Weights of a small transformer language model.
Training: a variant of SOAP for these matrices, 265M tokens, 4422 steps.
Each number is 500 + 40 x the weight over its row's rms, rounded and kept within 0 to 999. Layers, rows and columns count from 0. Numbers have three digits each. The size before them is the row's rms in percent of the matrix's.

# layer 4 MLP down, 192x768, rms 0.212, rows 0-144, columns 576-671
104:499492530506461546490518541493434483483484509493499477514559463492485567476504510462471501551513470500490546512539498546497492482520473539513482550506456522522499577496453490475513463485494449524435476467443395600498419560592484539406543486546486550497561552572531526526477435529555487549
094:540478480536521505449515499482414488520481453487447608498413544539509523549413531556534523516530521487425522444452485494499514560462464521543515448428523459447448518523455530474542502408488541504469557551471561482478525523491498535471495527503462446554511459518467483444567517455500495457
107:503504520504546505469506490442492494461499522537388537543405472482488478417486441510570534510514478486512467545455525531473496535432508491533498458454507480494472480459493421494513550466494546528536489485525422446510465478472555359435461438513541439446436468435498469460552395586476472541
098:466499532478485483463403480496454521448496541516553483471493484513499497464479564568471514456500483464469563439485483531479505448510531505443521505537557532456549507591477507474419517501488553505461562486490576492451502489619420514560462591488478520556487531491431443540547455437498515498
098:491550480478439524465491536445427516518521491492543530471526511496469550431454585430413452493534499519511483525451504584431502456454570579472507492462542514425448462482499469500520484483493502487488449481428474506517422508530502540559492456509495516489500564588499500494494500478559468524
097:450480421487548499493465512474521478458502460516560546504519514568502447428485567513485400416457494475520387436520466518494552510516479480489490530544536543475455432583469481505513478577517543459466510548408523615464502427532464497541537479490519526530514505468530484502428454516373517436
097:525512415547455454547504466463501522454463488513522467498477484511530486539529490502491502556506468503524522481484502619474569540464485543553490508487470497485499594527499450498573585476492503417512513507558608483427495466515440415534487431536456415519495460516536564549487490490452470475
101:487379517571538515502466471527457523518492487490547596483478483487470515541505482453489481522521510581366492528510520456537502541440497434545477434458510504527466579478437577500574543477508515512470501558461528499537488522532529500460563439542492505420491530492430493495515460500505499524
097:544472451479504464491451585456544562548516552517437450488447521507515457575494488560554431530428479566485524469515503613501531512568503471435493508524493456469466505449519480474486520481496450493425484536552463553506537515521522486527533485507508574547455531450507402463479494451501579443
100:427442531439563452536554555461541491445549548497562496580473515488461557494560483463469508486436521507491497548513482486497496491457495563503511463498499507528463517532519500486471432575594510432549466495547442470489504569541546507493437527538494461506502523463483509445488480521474481450
107:516520530506490500512483472486514451506429545515494510469490505513525547482376610408471493528485514522502503396504535533487537518575492540497496541480518535523557456400499587506427504525493501444552526573479457469494500540485477467503551528552506505516446546453595551516514529539460486569
096:501438509525479563522505484493514445519416464467496530437535527515538522516465464459487532545517513504541497432499485487522466493491563476532494451520516549530385436514491493508484540561494482509458479493540468469460492558474425530474524515463545478435527504481563557505487480536476484505
094:522490526470460506548553573509480496494542507504469479418558491487540451469491492535511546495540509495536445546509539523512435497513494565559467493508490461490592534430476575487450448476519553502492451505489430516510451507488527515523470500521544443450504534472596520589569562494476512551
094:513488386489553513575410581540493479529385528468437471537531487506505499590445586473509429441501491469526557477512515535518466421446559478494519517555549428498513410475523498562529522416533538525459548496447471529492474485528547501508561505475628481488494537493505479501490428494491569469
102:496411409518506538441405513556529465553490557474552482498515498475499580449597551488519536510489513595469608458512482546513511504480459522484514490501483492490491462476542461493500538513469508480555476465488532477566448533456517503467507550472443534456477438432474472519556477447493503407
098:466511554462514529505532523501485505497505488479497543488465504468481573420502505509482565535521489548471399508565555539521548489428499531457521469504443447514491469452501477502497490499505513540550533476557521529501479496531518469527511481457456517455500452557474437481630529453424456479
105:491590508466416522552582473550506528547467518468520489468429495470428473519486531457446449463448496459611494400491476521525477529534464469493493483487526510555458498408452497472461501502504548503470593471483427545532441558597420492527513488579549537475562507408473458502526472514512504493
104:643491595481472470506482487552514573576461495492462481492586466503418505512444521509512529516450536482473526540453579531476496486530566496467485523538505508498475439537479496444504507510541473492579464496434471487474563517505527473541453520480523564505510515560521569582519548558530589553
100:511482581493530513484464494483451561575516544491514447481466495451462482497487516536438549601531484494429536408523484483489509470553535484509480480492479544484493458488478516483502510538490498518476477553540469466461469489467502588524462471522456470512582441532560435537471543521476571516
100:468471498452558521518467462521494495518523487578481473521456568491511475505452493477573480532403550505486473482521549496545488430487521479454533491431547480537491493461473468529449451414429531538462570489510480490513474526424488469391485538481516530547535458486499435463490489495557540518
101:594509500515471504469511576539409492501530469503488552552503469486525490536451505566465499492566480494539407453496481477539499464521536463498514474521517457488460468515549490477566443559550545459437542489560488444446461427525479513590508498499474442548497532498541480558475448494533511484
099:456509583512426489546485471512461422547566537525533467536535490476491567507457526553504418492452524421525434526476562537471534505634470533476495460542450503473565555539462510477443427544540524555499447477475525499500479461451541434550528494507524447491519519473433479486491442475515457470
100:446568465468498519445513538492469529489565514467449585461457484485482538566536434479491419443574507522550512535449528474556565470472465518579524534549485536461567613514502529486486484476490521597492457510550526441489537466456544578545517461466456548473494518525515478443550506548472512478
102:515517545532517454560530501473495516505505604498536508427580524478487524465520519521473496548450536453476571500468448509583552529496563526494522440479517488496517529391496433503517434478444470472509494453422487462454516463526459564551575489507520479504538511448482529532519442483520508542
093:488499511517571484538443519480499561508452471515500516541517475551509507485427489435483515509518490549508365470586420511525486508528536494519527498524500548587535484500513427521494424577455508491459451545425450491527530496491531426481495562439509501492467492563434522531492475462532546481
101:451525482428554465490510520481527569512458455523539585546612522507556512500491485479465430591556538525560459482455498534489494453442477560492534536475530554530429484504537464488571538472523480460473561555473458466463465475476518518481449479547412448487481514560434515550505482531543578461
096:472447561541438465541503530487476461568481464511504507527481530495510406405467479533462429505498512491441477525483489505485491439454482546472535530467461501475606458493498550472456430438490456458486429445477524494487436462442598486464478544392497404488517468406520519486510497528530465557
095:536481474598452479495474591486535476450488532504468490530485504511495562487442563501427509470515495560526406445458432561471490545440490501509478531506485461576564483467528456512469554443507451532546537535566454484530519485537487487536504488460527475527535455521582488546593472561459439446
105:513577525481534524592562442459541590448511532484618444453464488450468443469498480525515521475518513559440480408562490573465459476424463507494508498517496470510495500493503446490538512523493477514493501512461586501469400540498454476423564600539549425446488538512488525478448525517462516498
102:473451533507534500526451530433538505528542502493460521524541489462472521434550478515485564516522457407530457516489434544509406488473426506528507486525534466448509543489514456485552488569428463494486440588484506486425456463497526491467493509393489538491497580476537540494509522585446428467
099:491474426459463496523504501525487520505463504499509539492515506508528493464629498503522466506459547599452454484492445496471483513492454450564522516499548402501475431526515493532535532418465464452475545412455541555528443507428431496531520532482505455447472474515529453539538498485517568489
100:580486477524481457481466457489471471518493515478480518447534507496513524545527477453474490540442528465534535558508533532489532507503468528491464586537487545541532586460517516508455527548438496507475530431579487523478560516464546558524466426542470536495508458508512496467388422516604563500
101:490457462518382432477477497530561559456440546505443495497570472437571494483447530507455454555523512528451505525569553512462430508460432513486480563501484458555494496529460597459489464540535527539518502604505571528527472506486514492493509493601534512476496570447522507534546518534540548465
097:518474475511432513558563494544483458577498541506486473459458528511547497543443498552544588511523509489425490560494504449444475465406514529508503532428453414548500490478544462505492489443459438520555445496507497499563483467512535492492439516467579498483464542489469458405498438441516441481
096:524429501516505470514464548519500489436522516519509452562521503481455551491494467507468478518442509517462560548469566538518494560488464566496506511483512401444577555410563509547554452449558466553557536536490556402553535496428572501489490597507493495523537534500506454577549536521487456489
098:470456465478462505510583499558530510539523544457533505405467477527523531531499554541415495455552510529492496452562481492547531572568542513512505524443547591482580534501565495464440467541463503549548433456548472540502456464481541497511537471495440570505476488496463546463473549429497465512
104:497542500474491505495469444598559505532491497544436502519506511508563517562471493407450543538582492525544411530571552572465488500521519506491511525522545482481479586476497493496535460476481535415537490531467475505566481471450459494427522565505547453555464564562477475429577472479525550408
099:463521510424473469502447528474526511524479452493539360428503515511514497450486483469433505528523499534567468515467462446410504524555543450509510477464471516506468554502522568508480531573475472499470517500478476496523462466435533454532594452429542522517533496502468504476376533464486473601
099:466493532502502452485460509503521511508532514487494563506462479515493451471451426525522486447437540501489403477460477498429498446503522573509518498541509597566459443484423497487479560541557439443497465429489489497512510509464396554460528497490552455552507479563500499518440473471522486429
100:545498520605471483506497567531537514458516506524511409486486506519492449480516477472518497492542488507517515554479466467549482537504489518518485552536455405493472429512514507464500500603410493524474485449526482458491506463565561480450404547522450505518522530506429458465474542555433501553
105:520531475561517542558583381488528535525519487524409527554435464504459454542475486522573547483480519551497515565481434497518527438484430521492494488550441475469493428539518567483464527477409488578509503496511462465487544512501481479493484492550520435427495414418530535497444466462562517526
096:532479480487499495510433544525497508438500518510523479497407531479490445493467510503548513511505500463511557540411512481503463509474473525483510478522594519503449560448477529522507602479477525437463478440492507479447516545513451460480489496496524449514496558607598560523508511521513452474
100:441497483516480540484567509588539488440496521501480514467450526486517450517528516552522494462435498535497496531557489489509505535506533570485516523471504483498558464510446570460507489586488567488497459433501539442464533559497536507436511459522572432503515501457497458542552524518485481529
129:471401489595472500496438512424511450567449534529538513469502522515540499486482467518472503540496511462487511489525486512519537525436477501543529521521459432475511505516488431522506489450542461517523507499467562542542480639495425470509565529609552469447520482488540504501526555474490522511
095:543485421502481531520420501552518499419459491486524540496466498468541568500562563553526474580489540551538530509485438536531556515471481444429469514486454467469474509553500490462549501536590564509563533437539511564495381465466558521396470497479469426511581488492489443494477498538539571481
099:503407486473518531473519523457528471483496530508551534477544472496508502566458509457601484486519509491520544556513483463480514558464502462542477509495500504531482508488497536530457583490483490490473513578483554441534509483507455484506532502541486470435478493527613570484487542572520491538
104:504517555463531519404471581513530567489593543488518435501449491483463539539423496517449463464444492500417478590526436428466518513494567545506500455494536459475503485513448563475506579538508497551495523510576534523467516419499424536563442436565505449526501473427530473452495509540534413460
099:494489518538530431462488450563577484443480488499474581557481506498447536449457457549539527525504469480515555593506577474511502425536490506507515477471472569561569404496553536468495517473484433484552427573485462433473471517528523491431473512437485505446499476464575486549446489515520489545
103:515474531481481535567447526504453477431571501484468549488510496537557443492522528458496480522494537536532518545558502487515541468538588468488509536509520422497450469457515566471478500525505544514420561532468497559531561457501556499456448537491511515470566477438520476509426481476576490463
105:494532485563579432550528537479482558521532507478525545482441504520502489498504491504545533444521481426573463452497501584456443466425523494446491462479472542545536463580543446471532537496467485509495495489497551559504519465527533521552556597454497419536512504462528473432517555497489477392
101:465518472563495530534504499472505522549490465469470552458477537500511446404501466479517482485557511548455397472497492521461537498520457506575495561519446506489517415483530517482503463604467481446496545435433513493544453465503513471535510497456492466484524470500427512487568520537486503461
096:508557512495582465496527627459538505541443544481476471504490498503484486429382441592474434510538481564501404513405545506511547466502512479466446541518573436520482569440560598479456504467541490441483481531504478563489447497514564433483496503476504523510533549496514471575507454511432503502
101:470542500560538498457482518543452504436438527503499542513563516507551563552429525411536529609497440453443454478453455492609548462527463516455498521488577507504485550526487481541507453543555550532463486510459484504505480497517526498533541557487442478479583548562541495528486458534550455471
094:493501468551449467466548467522455557485521470467523483561489477478563516469490382531501505486558455518522469476440480474467532470479494537471484430509513503478505465461506556493453411523504462492490567595581506487465532499481473495414465540470531536545454488468479454539542435437526485574
099:493515503495482514475471530536451490437551451500490477530521492427523549513438520461481599557536480455478466538409580472483429489401500502519456462527500555461495528563506527524529533481517517532472561548513523439522500513506486460451552474458532423576428477558481500527474496479554532501
092:485542508497389484441438482519560445535457526505414559468498530513477485495469564466420487490539477477467526457412520534482543474527457489461533515522509531535502467465551440511482583576473464477469547456551465485485557539504469559496491480494498475472488492499553537429509522514466588434
101:519449404492477507511534580532396545441531480491516521474533466480497430516498467533468523486545494558535543464496501388500553474547546523557460515503463469490488390519520512510489501534473570505466438507440505453506541450483500488472492524522446597541517512518512442506465550416518500474
100:469467481508476477500456467565457440379576520526477514522507547526513567533600448546418496500494516520510546532506452499429438531519486484463524492469499504484518491523546513549552480510500516463496463503530504520469483524513542576507498447426500472535459498434407489451521552421517564475
102:503478610508545487565540509515497435520425497514426531528475492501517499486495526544532529595568521479438583496409504502446511427488446501490510493509521505547507442463472411523493412490507461450513527492497460479437459549480434489506409470500521477455454512471578555492462491481569441520
105:517472473493506507530508540544468496444472554504478459470540468523458522463514512498567447484560502501519522597470477582490533524450492577502464547439438446536534564453549492481521553486448455544486470615545471526580421542555531474442542538529462529494467624508452504485529550556590553459
101:496456479465544481504486540441537562499495498557444495495563509532484476421405563518534522502546544489496494445467587576521482547433477508508508454481530461485467542462497509510527505475543504488513500503454488510473478480508416464511517554469460520592568496431452499423533524466437482521
098:478487524473533517465473567495502506531480491469525504569511485547515436514514492430496490511543467529522535475551483420507544473476458532484518593428534526526503479525428470468479451546460490430453531497520570507521495512565607506541487525517431469465474523465396447513445488505462497462
103:513525512514538542500497511479449497501486467452403423560444479474521506539481522484551443494509522530485524450504546492529514496492471485551476470514497447513473496501464498433526456528463499482551491433542488550490467492483527473467491571512547521492492510491561441493500501542555468514
106:501455563528512435395476558591532543549481532536521448552457507498497493391607458582498521488517535472462535528507516542546500484459478525498493515486525486535516553493486474462480445637531562476480533447473466529544507519469492433525607474434454429532536523437501550499528487494519482526
107:468496568592516553610506548533488494482515494499471562464469463517502487488498464436514503519550493462596505494498403486472477466517513486512491448448529518484552455493423486485530533488424466545478471523448467489530555507489506516441473482578503510511524471554458461534516463505502565441
100:440465410484519488587519531495489503482515509462487520535533498459487517419512517576530534494555497514485446612524448502513524465500533489506477574468495504521491493571540513491466490537517497509474464583575466482521593424427527512515475457470521503502461571544491444573503540516495433534
096:495556505570505463489512497545476490459517521511459497548548486485445486590467543520520446513544475470520523470521392635555474533537499504537498448502464478463581549498450490469459524568497502493493440611423435545458484568499438500395509552465564541474499521606509520558506521470584503437
098:489501527518465559540455506490530526548522488471492492631486473475518531482547496561480484475586464522499481560504511516503448471477486526533502463525503469500522466435544535502549507509519571459539440513512511526529510473518427432477511544515573438483477567456545556506530464510440533505
102:449499469504467443484402523394499529534588426518472486469529503472505540437550508494469525547508486475524528463556533464417527502481479422534501497524478431508381470489439479512437591485460583505443572417483556500512570524463509513498488440520485501478532490437563488441451447481468584431
094:511484544481485483511516525487487558500475550470603443525509518514515573569473525529507546446500503523476453411484528447539526468466420461506518477470455447496549443566428448521434555517502504495427565480551559473485566491572523452458447488434466482530484460567469528509436614555456507582
109:540518479489531551622510449501550508527495518549509543488510513534548491501481491584580540549481492466501613484482496459507502509415481522479517518531476501507559514485430524517497516466472504526444517486535482571482468521465503502496516583484457488494408508516506503550537489472504508531
096:507478557522529452455568504514508496522505481508519437518487493531498495483531521441487480562462445424518547497476542527490556492402411540547484533523452556497485559567562451442495535487421535471521512463536493496540528517534545511447511456498448443579492459483508503408464529580483495525
099:470455481513536503541414446531554514551415484496448552450563492523467521519478460469497474454515480439496411420528550529529516500554520560470483486444502509463499510466494559493542521546491482510508494448501441540448507480583441492539516548546517537560525508479495527563593466526441534470
099:485517465538428492454517483542558496549486524465508504436507488438491473471539462445519561524511470574439436507515507484587526508503487576486464544481503480500519556427444419455580504471498502490563476548509518540540516549493544570489491556591410543430575510503488528500571460541542513505
102:485528568476512502520497538528519485456476449519435559515495489478542470490537480501452528546504522554518437509455530423587551475494483511471482505517514469514545439492528524521503517511565485549498471478547517481487501566500531517431485499495549478400472510486540502536506498512528546565
097:457523485521448508564505534495511496494630509488477556492462491483499522503566470480481422515346509491502496408511538444451519486487470486598467463573555552529565596494518435459511527462511456485530504486507510478479510511391452432521580488503496514502529542455511551528463581492427473523
093:424508558414475484496426459466489472496556484474540484527538516539492596475521492493495468511499518509455506541399477483535406481530501441474522496481529515545492513536507451502554472556543586546497497559483520481452528557463492506527450472445480355490531471542442503443453495451505511539
100:434519536550443428488532445462479530469518541465518471485533487510518527556480543521539533507540508592535499456536447477458430511562497534494479483521495451479532549490549447466480470505511492494555454567457493451582520491486522460540534460517435417511440539507559443513509543485410457601
103:550482556547598517494535550511497437491533455480509531465539533496532495479520539501505521491472457456450482449447492559483453556513455512441472508498527472547475503549548501485434440479541511463504501485467514547455565517517476561568528526482537512507471499534508487532528509476510534547
097:433546464502562445455482473458549526472506517538572483447578536507482489489470414543498519475593502475475480504434556455465481554451452502494489443520514511515525470530508505525467510492493531556581538621504471479511454510487503502414515502561475515472476499567539496504492438477521552490
100:551494426573433526533485484554539465554491512492511511477485488558425514497512613566489570476531520493491436417513477431444509457456505472496509440497463437540488428611477413516501584481507497434574510457496505478470522573437503466452474469489429477554391555510501460560471471459519556545
105:511460436553461511485428497439485484458452496516514588434489510497502453572478559471473485472559500505478545489410489483456546484516561471527534508538469570443403466553452472484555487492515450533469470533474590428520439477467545512465499533514506523507539447570432516506468589474474537555
099:462407448483514496552471397510504506531529524515522464458466490475521502477538488542415541479443491523590500407428536549437455444497510488514526551533516467538502550502551515492448522576489505440495464503408426456527577588528471489555524457575454488525462489518496562545486481486479559580
106:534466478486458469595528451449430540515601552421574504516542473449482584475517520587452501456501449545624495493535533475499537438486530540491462471547498560505527494500512496487546473394500521499450581511562487536545503536499474419476515452476443534477536519407433454462503502502420470574
098:493421573481524480526442584501532528524521515533539411456524478551542450456557533485485471450455518515447496524512501491478494506469455467489483514433474537498564504485474491482424496485496529476500479587565516478467485563552508545521387505529539448483516456429416548479434528473587556554
104:465447496489537515530509466506534531497512513498483474453472494498482487548441433535518488462559500575440469514474489410485445486557498448541473520551550510485472486482401467526567501479518594537525548502519573524510511522466457494496526534482492526448499498456478513459521515483440460602
089:529467516530502431529571419402483504443538531495482499484464521466456493456448492510449501527450515526479607512486492427465459491563462498467524462534461478501541520509539448437399541533503377565531463456427497459473513513491488508396556484499451501395580464436520544469590448459447535518
098:478490562509479459489496460449508471476467483480480457463528513543536463461540453459510530504455470539535492521573498474565465537507476517492505472486544517484444457506485501494456476526533557587546535479549564490553511526456555460509598491517479497484471470529495531456515567477464480540
099:474535604544527475548469558533445484557485526511511571498470521488501449523453546476552453599401522500506469515471470525478453490481493501512519492542482450483540536541493424517527619539541456447497479570503466529444537509513504441522486521563489514496535554488497530482498458523517428486
102:495499456497591539531556509499485538552537563481489539462467465481509582508570559496489564471505491444480581568525495476480505593545535560477491482511496484545476427440494537440476423506491526404434513517491441492472535504530501473484450498535461463497486451559469494465486444469497506484
103:525561530536553507504488509505492545407542517473513561509518534523439516454573451456468457489468509466502542519530565493522486480512418578500488464545424486523474535538529503463504534482501511478449478508531439534510515564518465597448508475457460478450461518446490536470556533515499543516
098:498465482483509437409604471520444500584485457526537497554437475525489553545506485518536461436514485471492533498448443533462513502552569518496500405528435540488509479464453443531520582450526521543517544494494543464583488421445506543488442503529457483465503504471561504515503451528504464484
091:546455580480493554447516638491489523447565488523511459432528518550561437435526523457490460520575515455457535453481537498485525466506529521481536417512490579533553496487543525520523494444551491474505495462500498484535533461553518504483472430470579557509453474458464428467549481571487521457
096:476517486525433476546456495489497550416491530465469502513406501486457538576466494525477522484501504545462456578521436541483538473416501522519482579473505475472482464500496507476474513483506466529497559532480469512536572511514414477426424469463476450505522430488518478507514488526523494485
103:471466466476546562467521485487498489510483463560508454539501540539524431496557514518458547466527537457492493445470520523507477537428464586525550454410448481507519574450619507565582594554553512427547517531548499507487401491540463433513520443551502512516554484459570443459510482551401513573
101:451474484476410478540526535502395461456466559497501515521473511488476485581518509459407469448560523566476448456547526527468471534473531456514523496508482431432531472506538474493517419506465521544509484527550506448510530472472482538522531455437443550488486462486478442456447476516457487430
107:429573487479558516455569492519446490454484526514484510478592491496499525422533526596488526455492545522498407424483456519477535510532499432463489460491490491505561559415414519518506530542514484561542540548542430511478512496498386500491463503492505520531496506481482575553490497496511450548
100:432495514551427501512548491532493513489518486466553566538613445489526501520446466551471505542470538517519492522523447498515475528516560494544466508443508454543524449494488479475584502499585558588512589497492573482543558513402497438527534526561434452424513515514543530513472487523516523524
096:460500499522471541409391515425522488573470481512502557488536499540481496482589523447476525548523503496589492514525539538468457509533517482494492566481511456454525464517503479549508550457527517541487477450466508475460558488555495564531544494458503532463471483503534558563450498503469499456
099:477535505561507520472509481480478442505456558525519502463470524499422511434465525470434565483503493429515493417478494488519517393499483492543499545543390503446553582502527610483413507502531456516552503583508510489488585496458501496517489497595540423524501519437528473439402474493486497502
097:458434484458490519471481462461531471533504464452523538394527479488459474548512584540529537485453500527490533444515496539523529514470432496522474500532484510490538467425554479467461483457498500511499459492452494434489557525462525445502518554540517469453442546450480518468531500544522433472
097:516505528509452515487571547531561476587479433465457567449507487481516534555477420486459431505552488450468448536532522550459506573513541521569498521403478474486484519544571521472525549558523492513536529533593585533499545479542532541449515486537474477421502463538543498448488581541524518468
101:522417471528465463594490412445460507496452519503448443518499533491495415470528503511420535522509473499471472513477471490496492487506499524485521476574493451516434540555459426512416459469488463523550504467533515547520448533503474505501563594558357514487534529534575515543483454526530510529
100:499578454503545552534454449457541510432496478518506527530465506512505589478564461455498507473554545502474542435520517501466521518445489496518484474512486567489556504496488521551458464515513508481429490418518587501497487485534505506509484500444388506480455492524550468453462510486434472491
099:505493530537497503467499517531526538511493500466514503487500460472507430544509530551534573490563476498497476515427453504515444548489480535454443540536485478523561498516624492443505471478543485478447502518438530500477530495537508595505425528516466455463505513554487589527509537501498473475
096:463489488517545498490466480554540460523550530483463501519536455424465566488519438528554526556446488566440576555402518510437462546439526546595444460573485533455535485502559408445502542497491525510499533481475513440492493493446510500529455505525586476474525497522497546457451467438404529508
098:484517460474520488488546511472478463525521489473456545524514508471466463491473523539539481502486467451477524518476464532534509544481504542502483512472511506497442489458556465460485527450480527478539472494491514559579475451542430493578498447538540525489503493502513585510456523468432393440
095:507517518504478454500527537441508532483524500468505541515541477488480407536503498496473547494575459457589555497463499515536535538532493519439496550488478464576463459552478520502573474448553536504501575535567477485516510498465504505526467561524439523505564494479456520570536465518473511520
098:482441510489533467535522510459514426582495537515467452527483486512506538471460579558511488469445523486432524485482460513472528484465455556388487505505478447488471404531533467525524476517496582524463511511423546387498555575479526495498435529466457490517515508510463466510484549461527502501
099:488369481521460478457543481581494505467505500484539473527529473476534564498600552461448523535519465456463509542512549506510503582460523531594516559531474495522452545517479503526515401435486574520494502449492498456532540521524500503480522513460497561464477548436414506460484444501505511477
095:536481449508509528473557500519496552449506546460496618483523480512546540526497493473485490499501537506455528506516530530557509505425487524512491463445526502498525555426517551501548501476456577544529477483435514522520473532494575565478529517500518555454530523465494559483557492436524445482
104:440471500449532400475513531464526502516513450500538546525501510521484435494451465505470536496467488431510453462509471441575499442500547521488512512535408447441440391535455568495506456477532593421497486489464506458461574553559498512507416519460516489456488554492534429486534487546500460517
101:484499481457511470510458500522455538491393474543545516558526534581517525508434521457406489488467548471393444544486472469505573542483453513498540505537470493565541504530524554531417557527441519537424567469467546548506522478472502500540432449466536574460453403490556417447488502475469522534
101:459588522468503497474503509457529519518457526506451473476461499506503512461529500567567507549449510570581469428529462474508496445453490537500510500433430539534442465538545564507456448482430534512524519453435508571468533510509543536460586477454547513494518474520448504442439517475503515468
098:545413553539475481526504522512478563520611487529476534428441476528454486428556477485483520537493504430492464488497444450523488504595556509460497444455558482526553498497562473496610494478468431525484522493496476448462502495439463532490537498455483468503454488515386508466551452463494457462
122:453483498488540479561516525558467560486500450468453485516487499536514484462533460506492472563529489496551442483504508506475522500556501544458497547507492516584453458559525506495529523531520502457551535511488477565479463551564424468520511504525501447517440522471509584530475508512445444510
102:511506403541511439496530422479504476485537575508473522515542485526469466504536527526463461433499491485554515438530537503494459428539452424484460489497548525501476543542518538467402591524400537485468527495543436510528542476511513463519484485528612490491523486508499502483536510478431563466
104:537503463479456514465545509536549521535517499498441538506479511528461473513434516496518443504438529538545419485516501483470497434534522439495520452531524600463524574491473523496451492505489429483489556403562458455421466492491496476481602507527533520453589462504499509500476521524511513498
101:485484498449478568502486516519521585457500444494503510513493453504488543514558443473517534436503506503484495497470499561508511453546527445571461470487545529474493516529485493487516412498480537488497632467474529534508590502511456566526486544570445469513539513507465591520489492543410437612
101:466441430572536510585495449545580522584480511435518475587490460499475522520489488561453494469476477538454522538508575488507498526491496537470433453483555461528486479512534441467522508527494522485584531525508494518580441549517477446490511555533578525600497546503523474523520524451502513455
095:529417455498479534484542458470484500483484470579491484443494586518523557458554588547570437550533536517473485549446461516457524531434592455454536523531528454517404538537487515485565482498405436530484516492545534505490440542468491481499527464571454483510544455513471449516468507467484469585
099:587510497465552556422555470482445519462429520498434448513482495540506510509545475557575506464530490478581469476590532544450496563486501505464515574528577450523517516480473442503454444478541510536506478528484487488458485485483504521473542469455513532535482569528553494465522446485466460517
094:471435451533537488493478537509552451489484440513510567492503491507489492550494447475464491453474501491492535496452522527405461486440526470425537500501509515515446490497474489463536542446503481473485604540436557524512493442498467468553516390497466466409476490537484587512517499516523448522
096:513492469530486438481481527419513487495563428467457459544440465465460502477506455461479513508611490511515563477488499510413531478571526435536496479483510534397489554508485567473572482523495510443510472438512556535433527479491567571558463482521562461474509539543534451495453605437428416500
102:519497519499466487487461468504536475465511499514508379552428521490462467528528422485485578512439529454464487429520519486465458467456504510452519499524499503512450455496419493498561468471496505438438486512555510475494510528511530455463457596468496516530490474530463510497542436606408506535
107:509436550449465414461548539463544581518488478505511588491496506516494493470518539484496450527526487467461494538581489519477521488491477526507490456423486473454433524477505529496513459542549514509520389462388501539511521481617528447538442509453557526540478510581439497498528455497497536507
094:550439482523490539469516468522508499515451501474493476503497482462508496421487506487518603514542445475482623534485464487534517498512587517549516504477480563513467491485517453505508454480497508567496466521473562513522468520495500465495470577411469546488539448483533492508444474575521480422
098:503498442525538490511500468447424506466477482549544575503551541506514521569530443527452478539441547430528568376502459407500593533406496501455535474477445545468491465478475536540525539417508454451497477483563480490506482548575515467474505469544477503480511529507442473477618488471476578526
101:502517485556460461488450497427435442519429478557432529551439474499487505533482477497447472480489501501549511541523505501468494523451497555539491518463452521458541488559545438538455507484387516487500425544550456539506461474518522517433505476468414479411517486426490599533539452545526503566
101:551461592521501529473510484504528523479466553500513499438469524502488520455486405540456512503460480509523484502435488565498501484495533525538506433487482492487494588472486461461453495470512541493520491567480510558443516545485482530509466534452460509485501552519599513505522477468506481456
097:503607580524502501502496404520535473628427557468527478522498534490424515456534543488508501523531513484516562476478474441501575529458608513572467491475474400526504474529492486458468515527503496502549488480484431541468516516483494453521568478500463551489490529446516452494466493533457534483
093:558479490473547510504488488485561514563522456504499455520499487483435455614438540519458560537483526517543438516446473532478543457440527522484510522499494451515475443511537467470563559495398471481535487561480493561513484460424569527466441511519450452503526501598563428503503472523442484448
101:433472443502472407505545534456496550499509519486515467547351486510453505422466480517466561515499469500573503596528537478586490558574496570486484565584462462489478449430546459498496494503484516458485419487491525460502596474495525483500465533520431498428530515562583520516541487493519498478
100:503460466532447524515511525469534564501568529496542594595477500475490536537467498495461449495538520477474485624449523539556533556488542549489489433508515351471516528479515448527426551518468506539476492569490534506515516525431556561500496491535424559493575531529565504449471516540480475536
099:563480492515453526523445567425492530479467487522475571505419518527526503446449507505449511461454493508452538470579485535595487545485499499486541506535470524530505505480530433519460545479481474523425502530490508476445441511518481546510444439480502515473486463446531551461501445459487490529
102:469458469501558491436523507560454497483473494509478506497519494530490434531533468460584485470540518422478490561552553489489446512526522481547507532555464505480477448555479538499480437543439526522462662475449614508424533507507493564396572470519502484620468499581482482526570566435543459524
104:495509534498496443425600579522547467523473490467498450501483506526495514463382488504477505406465490496457483503520466488505535527483590521496510524558454552490583518441520547526474504522556504461533478485557437509511531492517511463464505467480493528546389523462481485541460483472496506580
097:478535436467600502512510445529542535565431573487453480532489508519456485397491452474535543516467517528463469636523494446501498484557555515459510566538485449478561474501401486506490551548448498528465541486536580480446528526514486503528441532475493483473492408488466486422516506539506508491
106:502514547524507522559485606448416532452442489510526659560507515537518482518500442431472524522488480515486476502499522508501454498496429519515492518587370496515542487488464584474528513482497511516502513471519482469534495534547422468543420563465488504471418503562533463435543583475517466518
100:462538478481462531527449555487521530492501532497554522502561504479575559529531458452507461556487512502546441508494517529435460542468582473566503533518460526545550513511517427496501514512498469508558479522489516529466435560439503415522537500564501476526524497433439504525515584491484546491
096:548506512576498534517503474477495479586490476510517496534549476538465464445467480392512552547543465494505432498564458451480529444481467478512490478514533538546484515538494498524561505510541508508517481436494551567408529500427452424507484474484536448551607512455497473544461513502489453534
096:507526476540497543528478476489564470485482411467522512512535509538555525507521521476524475510457543586532507528490574569456436510527501436552490527506452521565508499553451491506547482449526520537479463494422601497494532417471465488549506505548496464547509486464423461531396477520526511515
099:443462505472448486608477503575453494461536540550552545488488504496528443483487446471500530547464548534399485555549520524525494454473490474485530456446483532530469491539511449515540475523432516517534522532516516421425488469485542521520505545495484519443489456435466503506453493538461501489
097:484512518459529504492521483559482490552458498546541516398574543497486441514533541453563461452426513564557553457472486493521439555511434527458516568549515467544455532539483490549441561477509505519479388500424509504495479495479468483506511504452482491436471482513513503535568506512461484566
109:417517484538463445506484501507502501578503554499474530428538523475521551484486460434402578518403502478474509515515537479481439493563526462512516466468530499474559479492488508499486448502488512473521510470453517512513474504486446525528579472537420513594502551461535525515518541493476457536